python train.py --activation="tanh_gelu" --bias="all" --extras=["capped logits"] --init_std_qkv=0.0271 --init_std_down=0.00494 --lr_mult_down=2.0 --lr_head=0.015 --grad_clip=0.5 --schedule="wsd" --decay_fraction=1.0
Each number is 500 + 25 x the weight over its row's rms, rounded and kept within 0 to 999. Layers, rows and columns count from 0. Numbers have three digits each. The size before them is the row's rms in percent of the matrix's.

# layer 11 MLP up, 512x128, rms 0.0981, rows 155-360, columns 0-31
091:508541532538528508484488515507448515477470501496487494445472462453526483518520481518520516553522
105:506452504514536490459506468514473478501513563508533500468453454532488487505488473493479474518482
099:501468532555509507532510465481516479536544504479471512488458467494497490474527509486479519508495
094:494523489513494536482510482515472530481504496481501492516494487530454477522545477478504536526508
106:494474529479493489482502514493520538510540555494523507487519492540455558537525505499499524466540
106:467502514529479473466499471499482510474511520495487507557550516522509470474512487516469502494518
104:506504486534538491501467514498460519500484513503555516469483562490458495512505511517494486489494
098:514500524512528495504470479499499491493477515547532513488530542562511505479504517522502503517489
100:530506508471479481478502561507472536467513472511503531493426534492511510518507475507504518525541
108:494476501463466487490496498488521540487468497520499499478505528470439523498520493483524480513506
088:515475509505490502514527481518487433538483513486466518507509440516487491498492482506475526508542
105:524516510512514497509512499509486509515466488536505496480490527503509501547465495494542486503468
110:512515485503488504459532454475556486557517528496487535454527524496501511488487462429481503522473
102:460511516489527490563498428492500487490550489467502528481476498488462452491530516540501477500534
091:443497479488499533493556503430480487512459517524481504464513532464467498477492524487533506487514
100:515510470507488518492489535503515545502506500474492525508497500499508501540495491518480480491485
085:494541505501508467439526496467525531487544486485480518537508490477542504503487536526482546524507
105:495498474501488483529507467512473474479541535485560528489470526442527499509473508501484472471510
088:487474510482466520447522488509455555489511496504516525540504543494496499534496507437475482500500
105:499514485502523494515523479464512458514508484425488542473499518487538508567502495514514479518489
109:491548466496496519483517481492490507508535484495514464454572502481481475477491550494555517561490
098:482485482555528466477481502504534476483549443452487490479499496484459517517513510530531513520514
114:471512534514530470510500499500457476494556523518520456545498463481489534500472504484522494486510
095:549514523479504507444504491504536502515503490516469511494480520471477501517483531463506501458517
106:450519517448506493491508436487482494525490468502512531515502512525465503554457492507458493552523
106:484412502502491497483548505529481518493503505491522538493502473474481483532499526523473496543490
093:483544496467477481476460491469525491483548504519580482474539485479536459490468494479513489505499
098:508496493507473472522510474488507517510477480514504545532470524526474504564450487509522484505527
100:481502551484534547519479496521473544520523513549496490509494502467482528497511493454488489502502
100:457542509479494488492493474549504483472522502487501545513537541547471546487479465460472496531529
108:505495541461529474506458512477527540483560489504494507548482511489540491498487492516491482554469
101:503502489506492496489541499457542513469496496477503534492501531549510515495511514483471570508497
091:455502481505503499472494499480524487473529487546530480489502513522468529551488518477547548472500
100:454496537492470458485548490529423487547529437526470514487496491467523499510478504505451484525535
101:484534477508511516504503527500534469519498504531557559472462507538501483525510516479484492509504
109:458508513494483507523523504484498503511495455477463474484533515517486520468457535532494501477532
103:504482516507502558453540464498491514547505512475484469468471521533473500575509506449481520483484
098:492483519543510489512478513551495525501475477459501499530539507465476472481483521520438476511504
095:473498479475462444465532452512499481496478534535454527522485512519521494514487468488502525500492
103:525540489509501471504487474541486505505490490471511523475498518534455485471484480538452508538516
104:479514515523491473473503435553533474471503520503558488461462496497477517533511539486472541533497
099:485488497476484526466493484522511472485521481513513500490526513512469511482502528491501471475506
096:518510531508491511441518472491486505494467470496483495547499515529506531480504475519504480509479
101:476495514496501525470506447518529505510466510502495521472535541547448486506474516511550503515515
097:522484531505481438466539486517502531462513537516478508501477495474438538526517491516507491515484
101:518506524488502507514465514527489528479494492489481522514475474488494462503544479504520497522533
098:460490506496564501498464495539501490493511482475542490447540480533500516514481549460478482519495
101:510504517487527512499528496461487466493537505479478496534453495472546494458532537491510464514513
095:482477527525494508464488519497527514488505474490500510504512514498523485496501485506458473528542
106:498484524516483482480466512482514506495536483529479444468503532547537500463477492475471512507545
092:476507458546510483473485483483517478500469512487525534481527538488482474477543513494522489516496
107:505491560490507492473521501494483493494505481503489517504523505505468542524506506514498576495510
091:501555458514506455537519455523448503493510465464466510501535500546458488521511534517498516517502
097:497450493528490477513441491466521501515538528510467513485493500518482529499513490489491457511474
098:531498497535547472454519483523477500511501525471469500492508546529548471521546532478458552498476
086:517494479502521444511503504497498538496505482497500510489545519496500491511480467510471550495563
105:502538483536497471558490508476493505516490470512475477516543542553465546491482493491498491519508
107:490529515488559514491508483489447462480546520516524499467513514480535455487489487530523505513505
090:547496494544489509511539475475469524496498537506526524499534494531532506534482487513507512475542
104:523522516500497491496494497445500488503465541507500500496506527471508469462530475494522468493462
090:490488508558542465504548523498522515510507479485476478490467519492509496488516505514491514548528
103:469497472523519518495482481488518491503491457505492520485482482510456495519496491524505494562545
105:491512542494503493455472516525541493485487520483488505513486509508490517475522483509464456530544
093:472510529571487473523502481475529483485503513543522513526517487468491525491467510451492485521505
104:532507463517494505533488529486467517500511515486483477522504517511486514503457468508492482493513
094:494528484531508474497532527499476531550487489500497492494515501558525541490504469489531499502525
097:481485548524535503512501485513495518537493533501517510501510482508463485473494456519521478542493
104:533585492455504482494548476545498538480494497467513510474468480499489506476515511472492521479526
099:464476488480508489503491505518488468534540493525502508488534552462497519523486523509493480523500
100:493462541523502489457519459494487485497507485478493517498513503518497484512522518448502471493482
093:499555499489467494531494464550463468511507495499501558509483552477468497472501520486503466493491
097:477506525484497487473508499472481468507468511511505448565530515482488496539475473513473507517522
096:507511493506493475495464512497494508459456485517481514533469468515469492491493506479503497541534
105:549526525522539462478544490519492542490502495473419511538498486480484509458518522523461498509533
100:566534490488467529478459509512513493478484512485486489487492517501460488491503529488507468466466
086:460516527445504473536507503502502510473493476513556534542519490530515479523525471492486538530554
087:479485475554538495469548519449454522455537539472506503525491511506533464518493484516495489518499
097:485510478506484536464480497494510462508491511488501501502530531501468527535534486500496463488504
100:510508522472529477506493474466522513457564520534468487540504481512475511489526533495529467489493
100:467474516511495499502518501510489552495541484478518514527503496499515537538496535491498460462520
097:527499485492503507526556497457516472501487518486464538498518506496514455482482484483497515526478
100:531556512483497497504505468481480509498504541500491515489526512522519465520454504452529500538472
093:498484536495475538458504537488521451464487485492520491527523464542493469485481492476480514576514
105:494472475506497509461493495474472542465480484574489477509504511515529518468522547476534496535484
102:508514522522546498455498516497475481500510506507510514507525557497549497467553539467458463524526
114:510536546455513476467518451505497540503524500467513531477496485498522502567510486489493504521482
089:498542503453529481458482515507447462504494435484531473468505514462484494508482482469480458527479
089:483490499515498500529542495515476516529497523526504552505481526500460491496462476490471472515508
100:514490538489534456513492513482506491504512489503496511516487519551482515452506533521469482442499
102:484532519522480412463521487468515526483481512500498486534528501512501495569479524530526534514507
111:525471506504509478458480478513499525503519498478507577515525508466460499442476475509468493488530
105:469483486481481462512495468484489508511490544487486512497534497512439511477536506490486546482482
096:499547504502487488512466487499523507500479531507509505459553489427505512454484512493533501505534
095:496494542446492509481513488504488517475507483511485529536480532444459478505494494518517492494522
094:486499513491506518490531521505553507501510491490474477503462524437473514509465510515520493531555
107:520528495515552528479513501457493498499476505474546498433517506477520529503461500518479484516504
090:492539497498489475494457508526496504462548533478471487530489531481492518513470511430472530537498
094:454514492476513498509511483511478452504492486461496449523497465503473494523528533516483492511559
105:484536453513518496467501487540490490599523547490525522479520488491494501493449452519479519535543
095:517542470479498491498533484486562521487528476485529515482500519507492521502497517489496496533475
112:497515501510514467471517500494474435483491526492558512478479493477497528522473502548533504531491
100:493497496496544440474511516497543475511550512438527525485483482506473478487466533453501515556491
102:498482547514503476499535523510468468488529541490494548510469488519476513479497551506496460463453
095:489454494528519486470531490461473531453507490493475509502489528494487569547480507464476515506490
108:499536496452503471490537432512505532504501514470522484490524484444480493535531486465438476539486
093:521473539421509529515520489494486511480508506497467529510512537502484466473474528478490442481535
110:484487515513472517490493445478487475491465490495532477460524486522458453531543529466476476541487
098:499507492494548522487535494531520463426508499509510540488473491509510513474493501520513527518519
097:532491494481503484483505494555473470525488475518551509504487492491485501489549488484489456536518
106:476511505530499524525502462516525517464482482481513482447496494502516474480512522504528489519497
108:485504520522509497523490478496498467516494521493462472478505506477478508496481539510474483523566
098:481520501519506493456497534504516432528509497499462508496460533494485507488497496498522474489493
101:525496501466471473512517505525504501518456443491467494485505511524502497506481557519517541513479
116:507469482507499474488519495465511503508568421474532545468523533468484500559511503539492477510526
092:556496541546497515493491530523494496504494486470527516492508473484504509496431498513509475508483
102:448472502526529498520484553503475470462499503492465480526507498493470575472500500512502497479523
099:487511477488510509503464490471475479537513457479482538512467464470549504520497505492451482553466
099:516499493496489496452460491458497478521556511493530509493507545511495474496483518493474474517476
092:495524504503512449502529515462510507485496520512465521512490527533490507473535496460475530490489
096:494523474537502523528537510500515496526493457472510496489492498532505496483503532522486460487555
089:533495517470523518495515459507442489531477528491511523473504496543463517484524510478519492490467
098:526509519536550493497504510482467474502491501479484452511484497485545538520486507460500519521491
105:480519487545477526445499512520505468539486497481479461480489511490440496494491539510485508530510
097:492463469451521484480462493509456511523503456490499473513485536508502506458471460481504524539480
091:502447505464528490507461545493477445482529490517489504497548519517513430520478469529475466539523
101:505482538550519499486490520521496488477528499514526496520497561588514460509502477510478531525512
105:442476479489517489453468537499498504483511494520474507523501557521508489486542497506546475543470
097:513471526544501466473490523503546515495464458497453488421483525487499470499514531463443499528508
102:460490492517504466468489536535509504484522515443523541522491486535477475547489550500448526495486
110:573522541503483485498445513524488480517505485526508500488500500520510513463515450527490436488505
097:495563488528473496474485520511511483489473497504480520465533507476514495466466484448530528511476
107:541526544490548471489522503499546526486480477507522482490458503465537452477544519485456511514484
105:515519475542486509545470489477518506514490512499496486519529531471475511486488543534495478499525
094:510512497506514485513486456480470477528483526496483445524489526483487475472506461449516516533483
103:533483475507457509506492446486498496475493509513539528497492587528507496488495463474517511519471
101:499513489518483495480502466508550463488468471491446505480485547526498530492498537514518546503476
094:494517516533472505461528427479516490507520479515488508484510496491468519489492519490491502510563
105:488535479495496441478504484505522515497501520472496506500487456532514525482475508478482552533532
102:507492482485477506475496492512482518471478472477527471481475524524501502503460510473503501491492
095:476504477525462515525494500476500492502507516511499509499446507520490504502515519536470564471540
100:534469480485472496529501445479478502460494436505465527464494494531462490502538505485532467520514
097:523452503513499513506521483510492502543523512483465498531452518470511488464516496487500512507524
091:545497548493473526502502492467527507538470466489499499504484497499503510520537475507509480481460
098:458516472489470496480500484515478473510481469446473518500511540516492459546480520504513482510478
102:482493533526506480526496477492539504497508488500507492536494505513566519542525515518516482516464
108:473560534513521494470499520474528509500499491491516515506477535513476478478519539504462482477510
098:477488505547520491539481561485470490501482493469507532503511458517461464493537525444523508489489
098:481529453527492480536486475475439476476505498498523490491524509496512500532478481544490467523507
094:495553490480512483472506468497521519502516523520514533498487507507502533543496531526513522486508
096:499533458457490531516501493483497490482499468468493519534497497455532502528511529484473509500504
089:483532515477487516504538505479468503510528540491537464509506476533493490487507455524504534510544
106:506517536467477463470506447470469491505508529508525544492530531466491520549482507510472517491548
102:503509507539493453492502480506472493464479486488551522496487510494531492465478499522491462571508
102:500472511476510496482456523505498479484513424463494496497546541513484524491507493495480522511479
108:515581542462523465476507485500506491517500494472508488490521467486528471495534506477453506502491
086:493491503497500444502489485496548514462491547484525483498499521490506444499490501540516490487514
106:505504527470463497487473497475557507548508468486504499492509522522485475484505481514483522481522
098:519544507530495452479492457478467472480478552478538491482478536516492470519531519422506525512514
100:486496502486525481531500501500515460474498488475481468449512522487476500462485518476497537518496
104:518477513493473486453518497550466490536500508550493504508502534545511529505544515461498518480495
106:475486454501486499504532468480503502513484508496491498478521493513468512504505498480524472536484
095:483528528460498465480499519553433517485487506466479493503509447488503499545531487496526539520505
100:515479504509531519525504494531526469489515498519496524492492544504468470487509478444485462528521
087:498501533446503520561512477496474527496493438520535508481524511546514516450499494526483513528513
102:520524457516515496512492476523487462514492533505466522481518513453519538478488506489543515540496
097:498523516503525511520530529549496532485508525487518534512484543522484468526525458480480522512502
095:468498523481470487512529490504483498518482500474511522495505525505497478476537501535487496491499
114:510530497500524489530462523507544522462540496488515514467516543415485493499524499519496545498546
082:505508482504503512471461528514498486486449471502451495497501536546513479483486492514514562497527
102:477514506518472469494479497499519464495525483484494514499479492514519524473477514522507486529509
111:532478532507531443484455547506515521521547462516500517512545539522477519490498457481503509525523
104:489515554466507506505490481506497512491539503517523535413506565518524488492498520500463490509515
099:559480523504488476471496521495480502504467479465492533516511488493456502551487497454497537501526
099:498526510518529469492488474495508524481527488475539445445497504470515525488536532502530503503500
089:516524464507520508499491520494488454454527497500476489524507502503476504511510505486490510501548
111:493471505498480522478526481484517519545490510502526477486531524526497514509464496504539490478534
101:474473520524463523494501496495497506497508489483532508474528515423499497522444525538481492491516
102:480534534460457492459460489462527497519483504497499486466516505476489511514502522524536506489504
085:518509508488478473441484499498475483517504544507490508524505510515543504527526509470504551489504
103:503534467504520507513491500450485490498499507501534539495514492526485523506450502481508470485516
093:545486502513518502511516536487488503494520490502514509498536522509503511516499533468516545504491
095:428495453514498485544538509497480535482470485509494530472497510475527529534507464496488520580507
110:513486510521536505508494513502445516442504509501530494491470525490483553462541523491509495487477
096:474503486538513498493512493480500493517529490469466494448486478497490495505518552503498502530512
103:497502545492474484484472489497487495461478505509514519514481497451473504525494494506483511518481
093:502489492482484473524481516460506530502507524493505523469526512512484493508546531475516487488491
096:476551508515545489458493523497482493491524493506524524485488504465540475504492551540462500470484
097:534504506490487532518485503501473509464512449482491484477500496500511544532522539469503531526505
108:484476520523490521491531506484497490477502496531524536499511494505504466520507523446538464491517
099:494532486490546504459486482504500498437516504500497535508488513484487473490532523484487552487497
091:495489534555466443472519532468522502502477509525495513491511533507481476504459504520519530537532
106:466496505519457529479467501436474495470483486440496469540484539499514511518535463474494549518517
086:502473477474498506483475544538525495473508470505512528520566549502496534477524513529532506549476
098:515481455458453468499515484518511487523506491464479535507496527496477494497503482449511480516493
108:492454519529501506504514496497503496483530508478496535486466486464509475546477552480489482503474
100:512532492455495490546488516491526488486494445480517516500538504540502500494502476514456547489508
098:506495511471453462451507559509544483493507504513493515516500510499475497486527519495473511534481
099:525545531487493479495506520473489516516511505513550538487495497469445490510443535518493517464508
092:483499457519499473529487489484494529503482469516483521459468481489503538468500532506533453500516
105:522517497510491477462536472471533485486506493472525495499476536491535473493509531554505470509525
097:494460514514522509513500495528512503532538475468490549516502502482532479504499482440543498540530
101:476477545488499499512504463480455531489502520471480506540443496537472552536475512502469494475525
108:507493463501516457504532470492508545517489512477503514454508506493471524496515496554489536494486
099:529496538487469516471481468511480513504519485492480498513503502535448469542510507556438510468532
106:519514507514522511499500504503524490530511499551536479477522514489531479522491506489517494517491
110:460503481496494537474514496456469472487544457480484491464496510432541530475532508484499490554494
# layer 11 MLP down (transposed), 512x128, rms 0.0714, rows 155-359, columns 0-31
098:489479476457472470504523491526493507484443520501509514533525518516495460477534501437531467470535
112:492485486505485508506498514468446483541516506464539527470513514499485527493506526504459487508508
087:547475490523485494496541478492508478519483512501485500479521507434489539517496492459532506498483
089:480503540491506466518510495486524507532515489509519510478537496519512511472493495485457498475482
109:501494513529469514488480492542539511515458514491557506477500516479507486511510442515525511497496
099:520473506539463492494517495510469531505476508494514485505516469498518549504477486519487478501438
104:517482500451487509510516502519515508495498493495473488553470527486523508456499477481527493499481
107:474440511524461502494434505490518523460498555538486525502491485492465514461544431503464551502472
103:489507508503487516515503469507459466511539527482492537475539507505474511491509558475531482456492
089:552467486501507499525512521458464490463508507474516500496493506476549490509497508509510519499486
095:514488510491499526503443567477526513517528518493512504463498486491507514450465505473505493520486
102:459487496493480526509503507491471512474500507496524536506476499492531458498483511513494570522532
101:500522502455495458488491504482510508486495439480483496535507482508492501477517507533491470506492
097:573495463521539489480483476505509528525496503489455518511518536513510474535513503496486481523497
098:532409515549569454513514478546532500478523493494475511535500458494522504487500515476474495541511
107:508479498509484512519488445492457488509457486497532496479507534521489526512482492509492513482522
089:490436459530469470551500535519494475482466512528503496479499494557494503507478487436496488494515
114:510537508509513537539492522535470498473447486496527499505483480517529509492511528496534510505515
084:518502500467565506489468510498537456498508470462503499480477524519494510495487480582481474516472
113:522518517504521519502519489511475570489531482517503474514526445537477478500460532501522493524500
093:518488557481486474471567501508484484480494468521484475452477539513489509488506496513508489483532
100:546505496513518466483521470503509552458465445507533464491506485528506465509540519511476509523496
107:482540542515486533489508518502524494517489537499542493495498506541529469489522489473458473466524
089:494568514505493476465518523497485508506486501498520461501503519465532484494486463549444548461522
101:511506516528531495546494493462456508524501533493470470446486523498517520469503485499487507496499
106:516439506515505528452514520502500511536500485532514494471482469483527501511454476509519488450507
100:543504473556480497514523469503554464507477457510469524517514502516519495501522527494511441519496
113:538516467501485479491530508506484523498461493514496551507512486502492506445516464508500520491549
109:524448440485473495530538489487525556521482527503506491481523518497503506520498502454483515487524
104:514501504507518513466504441461524480479517501492514482480486518517484477468525515491501468497490
090:481527496511459503490527501518504510522482492504517482483474488513498510523512521533446540488458
096:479472484483514510518507523470438501504501512502485488479566468479435514565455490514519491481516
100:528470537510495534489506523507505502511468487499486507502500510494499474504565476556522485521518
087:475437495508536533504493494500517559471530504509524459498568474492498464482509502470513514507489
103:510535528502503515444537503526497528544466554508498475515486536539495440503526540485488501483490
114:522469505446447545508524512489512516541494480475498513528541483490475501486467526504502481509497
117:555531483508489550519496479488526512538566494468479485486481538522516503488553509528411451544502
094:489510464475467459427486526501485530525551488498519495506474522519476483534497490493524482463498
091:506514528502514506467492561514537482479502513490436507501521499498474494492523505498507470520479
102:521494488475500471518528475505502520506560539524508514511477490499469467517497473507512507514500
109:501520508454568500487473523428483465492517492536511487526497504528532514492500511433479461510512
089:464518536537517452522484484477491535502496489478474515461495500510512477508501519516497509507513
089:487519494500515467500524508475551497526494491502471512471474521498527507560517507470476539490527
096:558581470494472507489465511504495534474485484450526519507526472492511488506502485457509512498480
093:504523499494490495489477508487521480525473490530527483465523501457437460493516509536483492508508
093:480497481494521517458483502524518500478529511520518487510474551506493493519490514448496508495513
092:470448488510506491526500506506499484498511516534485508548492487514522478489515465535492468503514
100:488488462521519532507486468510481493518495564503524474530485488517488478479540465488499483422466
095:507488461492482519491529472496524462483480510509492494484495480510485509518498506449550431489456
093:532476499505510501536458491509499469496482494521493510525514510482486513504481515455465479505522
102:521484509519505455499548468587481489505489498514523510514504519468500501487489542475485485490493
089:506484464481554496518516519469500486497505543535505511496486473505523516563478490513503462535513
104:494519546481489535527494491497563495496488493520565504470489486464542481464494477464519511444489
110:520523481469475563512495487536443502511445498499490500511471509499522466504523554501508502495498
096:448550435483522529527491512536476523482497496535492533480490528557526483467495449448526518509521
089:479525515484490496475480522474526476479485522492557482509479438506486503472512536537534477484502
105:512501493474530542509500503500467499455491467490555521543515488482506507499503504501505547549521
095:503465480478486498470515493482508476452456498533481506536494526524494487496501513499507485471519
094:462451518474499505467502521506493477553516504510519535478497502477484491481461506495488474511495
086:494493495454496460518518481509501485504508483503472506529504510452480493486536510506505490526516
085:475520515542514535485500481513522508534486532465541515532487503512449512508497516521481482506473
104:509522464492467464452490470535496471508497466502477515514503510500493502451462501461482538532503
100:478545469494507505494481495518476526514484497503490494509497511526493496506482536498487490509480
096:533509512490476503466486496499491478545532503500461502494475533489485477472548506499447510489520
095:496493483511505483504524477488446494530508518519502481512479489454498488511510529466518509526500
110:490502522481455504488534501532545513509496490541545504498496480493470492497511482521489478507478
102:530501494487478497457515516526504507492484510513496473532499494481516458540477507517485483499506
107:465524498484537504480510472454509499536496532472501487491535486475506531502543478498526534475511
102:500500521468494551510531496484501471521467501483489500511500508477565480490503465493499505417525
111:509544477466504525491482521460517517498514499522517504535491523488509541487520480489513475495463
107:503472456500518519544511524438503529445501468507526454524534464488492494536511464485484531517488
114:518480520495489494470472487496463533522512528485524504429496470519468500496499468474483447493511
102:569535525448507510526507485493465494521510495459537546525473523474500536501470517504490517496458
094:454481500477530514517511544483513500479491469488525468471553509524500452514502497459480530479436
094:490501545518533499535470488489481465447506493476510476499523470488478545482474525491496500468494
109:547475485547542472475480474501499462465467496484517486489497500466491512471556505535491506524504
103:532503473484447496524502534485520490519522543515499501452483480485491528492508489475496551509496
093:470474520473481522466500498479493480475503477525503495492482488483548502447475486544505505509538
102:509482481476492563543472512506504493550520540498515460488487522485530519478488494522482554436505
100:462509514487523515517525535453505496475456489456517522531493518493535546513494527549481515486520
094:510483500507518542501503517516486505532493494493520506477478485480468494513516471519491565492522
097:500517472489514477526483512511481496456596489515524497505485479503500497505457482461523501494512
096:473489506503524477508513527502481494534530556527459474475509548478462478513515520536472518471497
096:512511490508477497487481503493549496508476523474474520482528538469516489539507483490524481473455
120:492490467537468480551476499499493521425473506476472541524491491468504515453508522486490471514490
100:502474479500469484511461523510539501473536559496538529497492518534528513495498517465504512472491
103:510518496486508524518482512525498493564486486509476484512501453483520534469461518492504499482515
096:492515477517479489466424499506522505480526481466469490500544518463533499543497568483487517500488
079:471510527506456474507487487451481498535497527525500484509528526491518487507499505461520502505467
106:557478489482470500494497433470546508549542546502517504487509481496460462502496466474494498514492
106:489468500502472512488525477518482489449552497516538511510518473518502512508513508555517482529531
100:521511489471513511491554520501503481491477471511533477536499514496494492516520519508527509508531
090:469460505477476571495496524494502517504528502485488501483520528537514480507452535511481524498515
099:465488498511487466515514475526511487500486506533498520521530489504538506485523499516527482499489
094:470534482523513495488489506458463465524486459462535486514509487484498511494485508480521492507501
092:450507505460434473470513501528442470480508509530476505459479488534512479541478491476496473492482
095:498507512494528493525537512441491470528490516495515483532530456518481482491499508500477461496512
105:497459494501507468480469511509512533479511475475505544529524495531534552544471520478499486506501
116:484512483511499495489500494531517512528517528501528459481558532515510446544469472528492521526541
106:450494485519504518475468525509457505464434518498501520524457468485522478509494516534465531489455
099:564552516526488497485495503508518458506505526486429525521504493524446515541532481522503467487510
094:495527487542487479488489475481492512500467529538494462481510518489527503493516512492519498492498
106:491530504512480514469477499511498509491505473507451459499508506491541498498500483540518513474487
095:520485480531488520527518522546523479501514466509497508525541474487489468479492486521504445544541
105:472458496554517502522524505505489512468440491488511522477524506490522524477467533491513523495469
095:524534510555539480486471539476503461459500507523498496516514474509512547452498494538504455493477
108:513475530502512491497491495537523473570488512497487499490510463481520490502497524495504530485492
093:524548536550499495512505523523513518496489516516454481488463545458492543456519504478483467492510
096:478470462532529500549507520537456518489477478464465462480509481549500512500504473458514492472516
111:472533464503516511505536499485487440485527475463547475478512537458474489478482521506483478474469
113:469488536488537475539525540504487459498478523509511500483459494494490549492460508491522456511500
099:494479496459508492481517505435564492529500483518473544494514510499525505480537497475478518468496
095:467459510548563493490513462502494470447499509495525489518500470507545513462501523511476475493482
113:498449476528498493551496547526560488459498439480514535497526537463472483514496506492471472502502
081:481461521505463510516454507495468489494499510524515447462511496518519534508492464476515510475504
104:528532480496489492510476506490526468510526540493482523492510507459482497496514515430507524450472
099:516545546527495488532504468459487472460509500514485488480542559497421545452556461513463474492509
090:525534536494509504478516489544505500499488479521495501464470491476510497513506490537540489491482
101:510473519482490499505503491516433528503530501475481492464436496499487487518524485514535463517557
097:481500506523495497454510496527489453488531530527458475480505540477470483496464518488451498546498
109:475497482487495524503503495474471508497503489483507497501517542551540477545527505493485482535514
100:484550516507493462459519486472506489489530518494532482476453483511462440515491519537499504533514
096:522436512517518482500502477458485492510480510499500513498481469503504531495535449515514490434467
103:545448519521474502491498530467528474480502486488504454507521516524505513518478488494525463465542
100:513528554478485471517519506527502544513500466536507523534500535451549532503515483506447484465509
109:496506461465544463473490467482482480503478536521491462493518475487528468460486563469474521497521
098:502496477512525507492520473480477479589516482530528525530566562487513531508475454505497497467496
096:505492473456494483510533425504483489518488496466456526505473483515467541510446513575473507507474
089:512550521507488505514471512516489489483532504496501482475481537491548450469532522513482506527508
093:491521490494508498453535490484500511513486504539509481519508538537503476516477507495493454548498
111:496475514468543491486525497529445508480493502519489492520509520515497513493502506488510489506470
100:513533508515500515485489503529467499506477533510459496479521511510477484481496508454556479495491
079:506503506475508497511573482474463553540474503471525534481504446500554528513489491523528514521494
096:454528550490496527509542453496519520496453470504488488542547511488480472515491485508539510501499
102:435548507477512471512461468541502481494471516488522482472495501484496473482475547551470527479532
098:482518525474513529518481516508483464533474505507531490508519465443504493560483496535522510487485
094:497500482534494516478489546502490502498494503492556455503501506487518510482508499532462555483440
091:530483510484533482496521532493456497490507498490484462480483522475512450523495501489504490523506
103:496516522540505511504541481475523495483490497501495539520519485492529521488518472529453498493506
093:507489505493504510483502459516470524455490480500514510519478509500532474504519528501504489544501
100:459482482506513526500502526574516511480492509494471503469509500505514495475506542514449501521498
104:531503478443498482479493525518498508516512479513432480458515511518535531509505490552527487490482
093:511493515485507495499482484503492469509515569452482515494513538509523483527527530531485522492545
105:531490517478492489477542526479550511512480418530491454505515481514530531464518472496504500539523
101:496521493470543529432537528497475481495458479533514469491504498481496488484501520497513517523537
102:489471520446494501499502475501451539496472471501514504486503518477503504519523486499540509515483
081:504481476511474496497483494546481489517544539496492493497518515522481496506508483532524494536482
092:473526480513480518494535480483530505514501509556475512529509503526486496497510477486496441536482
099:515479537564507526514556513525486512511470480477530486521468544515499484463487476497487486479517
091:523514510478500502471512503544514505516514462540526457464458512519486529473508502543467499505469
102:516523472511527477471463448531480491498498486508485502539485468496477525478522482517470477472490
100:479507507544464493520504516525528529482444502524516482460508483545512487486506512462506501496517
096:533515497503445506539487470483499489505518537491482521467457513508543450537477476485487495491522
097:501511553488464502522506472496499488474454464494452487524451506477508496543535528492525491530504
109:459454476499477533493485566510491510476463512506495494486522498518494524516497480484501498507532
099:516530538531485569490566504515499518542501470496518518502518513508545492455488505489469462483498
091:463530503543480507516538490470569489488527526441516510534521517503501460513518522493509458474484
105:473516482502492514497489555558545517526481469511493495498506514503477479458516490527523483505521
106:466517490499521505458494542517534521523480477517518500508516471476478506522483502516509451503488
092:495529481505532489549501483487507523433476580485491451478533521475487472488512467478485562449476
109:524540524482490508463469467492514509466471544540524462477496485495476509518495506524488489457519
101:484519485527482490520504473520521523505469531479439472527479529532524498500535508505519493485552
099:512490490485532513435533473424475521498486517466475503546469503509515492488523485471496501464498
113:469477483538511528472501499496492469493474503525491485466503494527530478519545515480494460474509
102:503490491465535478483464443465485501499534506502537489488493581480466497499498509511471539512490
087:517483541499505518467475527497532483499499474508489530525486507520491529520484481555542486471456
089:494530484478557563481485507450509487493507497524556509481503474489485545514485483508502503495505
101:535454515469503482539532501501492496486481485551477499523536502536520503490496521458503481502494
104:488465493520458450532511465482513522490504482500489468489492497489447534549524496522485467480491
100:520503487501498504474553425465469512458488484528513485493515484542523525469529459497507497470529
101:505502480527506474478482486513495530481488468482474508528500451512495565447500479519491512494560
096:515504500554563484502483499518480461472476541500487502545529507495512514506517533513522494511457
104:495536456520492533499487463478502496504503533490462514532501499469478514486579506532495485529493
088:553511498497476512523460514472515537507503487528450508511477509482520476477512503514510491472523
098:476468570496445495517506522516523557523492506526545510455513524512476521498523475460487500485522
107:501487491483487470497501498477492455494534534519570511492523496531523491504509523479513521495494
091:524522457504500448478497493506487504477525510496476505544513486519471481515503538514491517508501
104:492494472507502529488487484505469478507469487476506500534502541518502521475464481506498484517517
102:474494529487493501521493484506540557496443506509470434541495508478517509462485478498504496443509
110:513530499494442463500502513518500539519503490480497500526469482452517463503545505520547459522461
097:488517481476498521471505457510538490454513541491526512514457448488519501519496504519481506527508
103:524515495481511518489465489440504489514546483501475478518481480498523473476513510549461537492563
110:514491556488466512492526511500520439465500534475523477477466524470505522461522489512515513534503
095:516467520529509495486488431490492513471517501480491477526512519440530503530467480490528502498513
103:538490493455482498485496497509507461498449507530474495486507517501529489512491467519509449530507
097:488530499502502523498526414496499452484535488460487547538501521460514504484463491536505480513484
088:531532445510481478543500500513458483494471473523457505513512495523481479542507501437518531518511
098:513500481460510466512454504481518499500464457514493511523525490517504535488549478541513536531480
093:500503538504483538489529505456527495476528479516526516503543475477505540431464480506555518554479
100:512476525488529491476511448465502486448486491495503515494498505521506497485490536479526471447507
087:506485489465503516486486490556532500499528486476530490448481480482501564535544513511479458448483
107:535474515538449520481505487446508489523532491501448463520490508513507508488527512517560513530485
102:513479494482506499521529462483470479534523481524505489514509462450509488478461448555489479515496
098:498508517510497475511559502471501501534495486521505485499533464509521502501498473516532558508479
110:469505506515489523482517480499512507526489501462513489497496540496545498511518524450455495436502
097:501519493464501502506523519516499404477467511479523487468490463499472505488464480538471493500475
089:499500551564497516514507502484508520472470494478521470519543529482518492524465473520502498502522
095:474539448428486496471543496531498491480507515492533479531512511538550504527532465492491467462476
101:498514523508511489517479538496497511495501492476500481513519494519533495550525452497457556482472
114:531521473478511457512518489480465534506488480483493492492507468496504528488483526451537511529478
103:490527514485511481511524482521489512523470469504508497555507553495457446535453531525524520522520
096:515557496507497527518481499515516491453480497490445450485501507470519465447505494485506477520463
100:489482495523490495496482513524478472477493538508499490529500478492442475504513527459531510500480
101:494509511516522492514495469463476522533481526491521502503528531463545548440482460453485494463517
092:486519481490534468481513488478552528527510543514532467456514484518488504513473478523531501469438